From a checkpoint of a small transformer trained on Wikipedia: vocabulary 32311, 8.29M parameters.
Each number is 128 + 32 x the weight over its row's rms, rounded and kept within 0 to 255. Layers, rows and columns count from 0. The size above them is the row's rms in percent of the matrix's.

# layer 15 MLP down, 96x256, rms 0.0907, rows 64-95, columns 0-63
size [ 97  98 100  95 108  87  93  93  91  90  99  99 113  97  96 108 106 108  90  93 104 100 107  98 109 101 102 101  99  97  90  95]
[[133 109 218 174 122 149  83 113 148 170 140  91 103 148  82 180 109 121 125 116 145 100  97 135 113  99 154 115 139 140 182 201 109 133  58 121 126 103  77 128  62 139 156 117  41 120 139 157  92  74 118 120 135 103 169 125 133 143 158 142 138 111 184 114]
 [140 102 100 123 181  73 125 106 109 114 126 139  73  88 194 103 113 136 149 115 114 141 102 100 162 157 110 138 188  89 122 117 142 119 123 186 105 177 141 138  90 212 183 149  85 156 118 224 172  83 128 162 122 168 124 141 125 125 167  82 157 181  95  93]
 [137 151 173  79 134 111  89 145 136 143 135 132 146 100 121 117 137 107 138 101  91  78  96 149 149 121 106  96 128  78 146 132 110  85 114  99  72  78 121 112 135 157 142 101  57 101  73 185  89 112 120 165 126  96 120 117 116 130 130 166 132 103 127 174]
 [ 92 117 116 117 109 130 128 137  94 124 136 199 161  76  88 110  91 154 106 111 101 171 120 155  96 130  42 107 148 138  89 141 104 154 158 144 136 187 148  99 121 154 156 133 124 135 129 132  50 117  93  80 113 162 111 151 143 126 144  90 107 118 132 144]
 [143  68  75 190 111  62 116 144 129 117 156 125 108 196  87 110 109  57 148 162 153 147  66 107  91  87 121  68  99 130 111 146 168 162 149 118 134 163 161  88 135 164 109 148 169 132 141 171 149 194 105 132 127 101 114  95 149 125 170 135 205  76 112 145]
 [178 110 103 141 130 172  90 122 100 120  99 164 141 185  64 144 124 125 121 206 132 128 107 138 140 122 165  92 133 109 142  84 133 126 110 163  93 109 110 135  54 143 191 121 141 127 126  87 166 107 187  60 200  68 126 135 138  86 130 117 125 165 112 102]
 [145 102 114 185 139 166 113 120 108 124  66 108 123  94 205 143 120 172 105 151 151 149 145 100 146 137 112 144  80 116 120 133  93 160  71 112 141  92 146 140 119  56 117 104 143 127 100 128 140 101 173  84 124 112 113 101 125 138 139 140  95 100 131 165]
 [126 106 129 161 124 130 101  87 160 175  89 122 101 127 101 158 134  63  63 135 146 148  90  95 113 151  92  62 127 116 128 114 153 121  73  88 185 110 148 126 131 193 121 154 137 120 111  75 138 122  94 171 147 134 149 120 139 174 178 127 127  86 166 123]
 [159 156  84 151  75  94 108 126 187 170 166 191 154  67 172 125 143 139  97 160  62 154  82 149 134 101 163  86 118  82 127 115 116 117 106 143 150  88  65 161 158 163 165 147  84 144 149 130 118 104 142  96 108 147 104 148 164 156 126 148  82  86 133 139]
 [144 124 123 116 100 211 133 122 169  87 123 115 152 163 136 173 147 111 126 139  80 162 160  85 101 153 112  87 175  79 105 156 150 142 131 172 186 179 109 135  96 127 184 108 128 101 116 148  70  95 126 168  79 149  70 143 141  91 139 123 148  83 198 135]
 [176 129 102 107 140 113 109 158  94 110 150  95 137 115 108 127 129 122  96 109 152 120  99 172 103 110 115 124 120  91 184 194 142 132 136 116 137 163  59 165 127 133 123  94 108 126 111 122 159 131  90  75  91  70  98 116 173 159 138  94 104 131 150 108]
 [190 115  83 137  90 105 121 188 100 129  96 143 109 152  59 114 137 178  80  89 133 137 147 113  79 101 119 132 153  91 125 140 154 167 166  94  97 134 151 119 111 170 130 134 127 119 122  74 181 146  99 105 115 134 128 138 159 139 132  70 131 113 151 130]
 [146  96 138 133 181 145 193 151 148 143 169 135 108 134 190 154 108 130 132 169 105  87  80  79 124 100 136 134 125 108  93  75 136 174  69 181 154  89 109 154 140 132 136 140  88 122 175 184 137 142 169 144 140 124 173  99 130 132 151 106  86 104 118 106]
 [148 171 103 153 116 108 114 123 148 168 119 107 131 153 107  55 164  77  84 135  94 128 128  71  63  86 127 133 165 206 152 106 146  91 184 134 120 183 121 139 140  82 122 133  94 160 137 109 132 104 127 135  82 131 160 158 105  70  89 136  44 174 140 115]
 [134 151 109 122 110 115 151 145 143  97  88 157 107 147 141 141 167 153 210 115  98 121 107  82 123 127 121 101 126 111 163 156  69 132 157 138 173 104 129 153  95  63 115 167 131 102  92 112 153 170 141 151  91 126 161 171 144  78 151 144 111 151 169 104]
 [141 133 127  78 110 118 161  99 124 146 132 167 167 136 192  61 122 142  78 172 160 153 178 158 172 156 130 124 110 123 152 157  97  92  83 105  91 141 106  89 146 191 212 154 113 142 119 150 126 103 136 116 151 143 177 153 126 148 117 101  66 150 198 170]
 [135 151 142  60 144 123  98 109 145  82 138 100  98 152 131  89 124  90 119  75 125 145 133 102  94 126 147 159 129 131 166 116 164 135 127 106 105  69 143 153  71 163  61 136  93 188 129 152 181 131  58  70 116  57 211 108 168 106 124 146 110 135 106 136]
 [160 105 181 138  70 119 128 126  97 127  85  48  95 115 118  98 131 138 149  94 119 114 154 123  93  66 139  92  83 166 161 101 146 115 183 167  90  63  88 168 107 116 141 128  98  96 129 185  97 126 110 121 137  95 115 161  77  99 137 130 129 139 157  91]
 [151 109 166  72 174  98 208 116 140 194 152 140 125 108 115  85 171 169  83 169 143 133 116  96 120 137  97 172 120 132 122 120 134  95  99 159 100  99 128 144 143 170 132 130 115  75 168  72 120  85  96 119  76  97 116 193 169 115 133 138  66 112 149 116]
 [139 106 183 113 100 128 139  76 141  84 161 148  84 109 121  66 138  69 114 123 164 171  94 120  83 150 123 116 140 125 100 107  98 116 101 115 100 112 140 157 116 142 123 131 109 120 109 120 122 138 108  90 132 153  85 117 138 117  72 159 167 140 127 172]
 [125  62 149  92 160 193 175 155 126 103  67 128  95 124 136 103 114 136 158 168 140 118  68 141 135  98 101 100  79 171 168 153 208  88  85 168 160 169 157 136 116 111 115  61 109 101 121 158 134  97 169 140 139 127  88 138 115 173 149 118 112 138 115 122]
 [127 127 107 127 126 161  84 134 164 102  85 128 198 119  90 148 155 195  84 141  98 101 127 148  49 107 134 159 114 135 134  79 102 152  90 125  45 169 112  84 103  80 131 143 122  98 105 150 117 104 149 124  99 146 143 165 147 191  88 119 108 105 143 121]
 [117 183 167 104 132 106 136 120 161 100 145 128 133 156  90 168 157 114 109 159 137 113  96 154 113 123 183  89  84  92 125 208  76 110 129  73 114 158 120 150 128 117  50 132 164 175 152 126 105 149 142 149 106 137 134 147 179  74  97 148 134 148  99 129]
 [147 146 122 163  95  68 133 112 130 131  82 135 123 128 117 120 172 142 130 151 180  44 156 102 106 141 154  40 122 118 136 128 130 127 158 153  95  90 106 131 111 138 120 141 122  96 150 151 137  98 180 147 114  84 150  99 103 201 126 118 129 125 150 139]
 [112 143 121 176 144 150 119 174 117  54  85 160  75 143 134 150  89 122  97 143 113 119 103 125  99 159 103 102 128 132 107  88 115  77 133 149 100 103  81 181 185 119 123 168 115 152 117 113 144 149 119 123 148 116 109 114 141 104 175 137 180 134 125 117]
 [109 195 103  85  95 129 144 122 147  69  93 112  95 167 122  74 137  67 178 153  96 129  90 170  92 133 110  72 108 127 130 124  68 165 124 162  88  89 135  77  75  54 140 151 105 132 108 143  79 163 174 122 126 160 143 123 189 152 142 150 116 198 170 139]
 [ 91 115 114 153 112  63 187  92 118 107 107 141 168  98  93 113  91  76 117 138 121 154 116 139 148  96 134 137 171 124 170 105 117 132  50 134 105  76 156 128 112 113 160 147 181 145  65 178 114 141 136 125 138  99 113 161 132 109 121  75 115  95 183 146]
 [164 136  87 135 125 136  87 135 132 133  74 141 189  69 195 133  84 109 141  82  81 111 166 114 183 149  64 130 176  92 150 115 205 154 103 164 176 116 132  85 103 147 125  90 126  88 127  69 159 159  51 145 166 131 109 143 151 106 112  96 144 116 107 104]
 [ 91 160  77 128  46 102 130 148  60 143 153 135 116 153 121 150 164 100 118 148 126 145 120 173 149  99 190 118 141 156 145 136  61 129 113 108 143  67 174 148 110 134 114 144  95  89 140  76 184 141 142 146 126 115  52 118 104 129  68 156 114 146 103 160]
 [118 192 210 138 162 117 125 178  63 171 138 173 133 127  85 120  94 169  97 128 102 146 128 162 218 146 149 152 111  88 134 155 116 146 133  93 102  73 102 117 118 103 112 167  92 130 151 148 109 136 126 113 105 147 133 120 132  76 143  92 149 153 131 157]
 [108 129  77 150  91  86 128 137 148 109 116 129 198 194 126 100 119  97 120 163  80 140 139 125 130 111 174 107 164 109 110  70 103 129 139 111 118 137 104 155 120 122 143 128 195 106 115 119  96  84 133 112 142 157  56 123 119 118  54 140  76 112 141 172]
 [ 94 132 165  82  73  81 129 168 168 118  83 137 126 121  56  70 109 127 101 178 101 131 147 118 137 116 131 154  90 178 167  88 134 132 118 207  95 174 130 144 129 131 224  93 154 150 150 166 143 170 135  84 134 106 110 120 106  77 199  92 164 118 130 138]]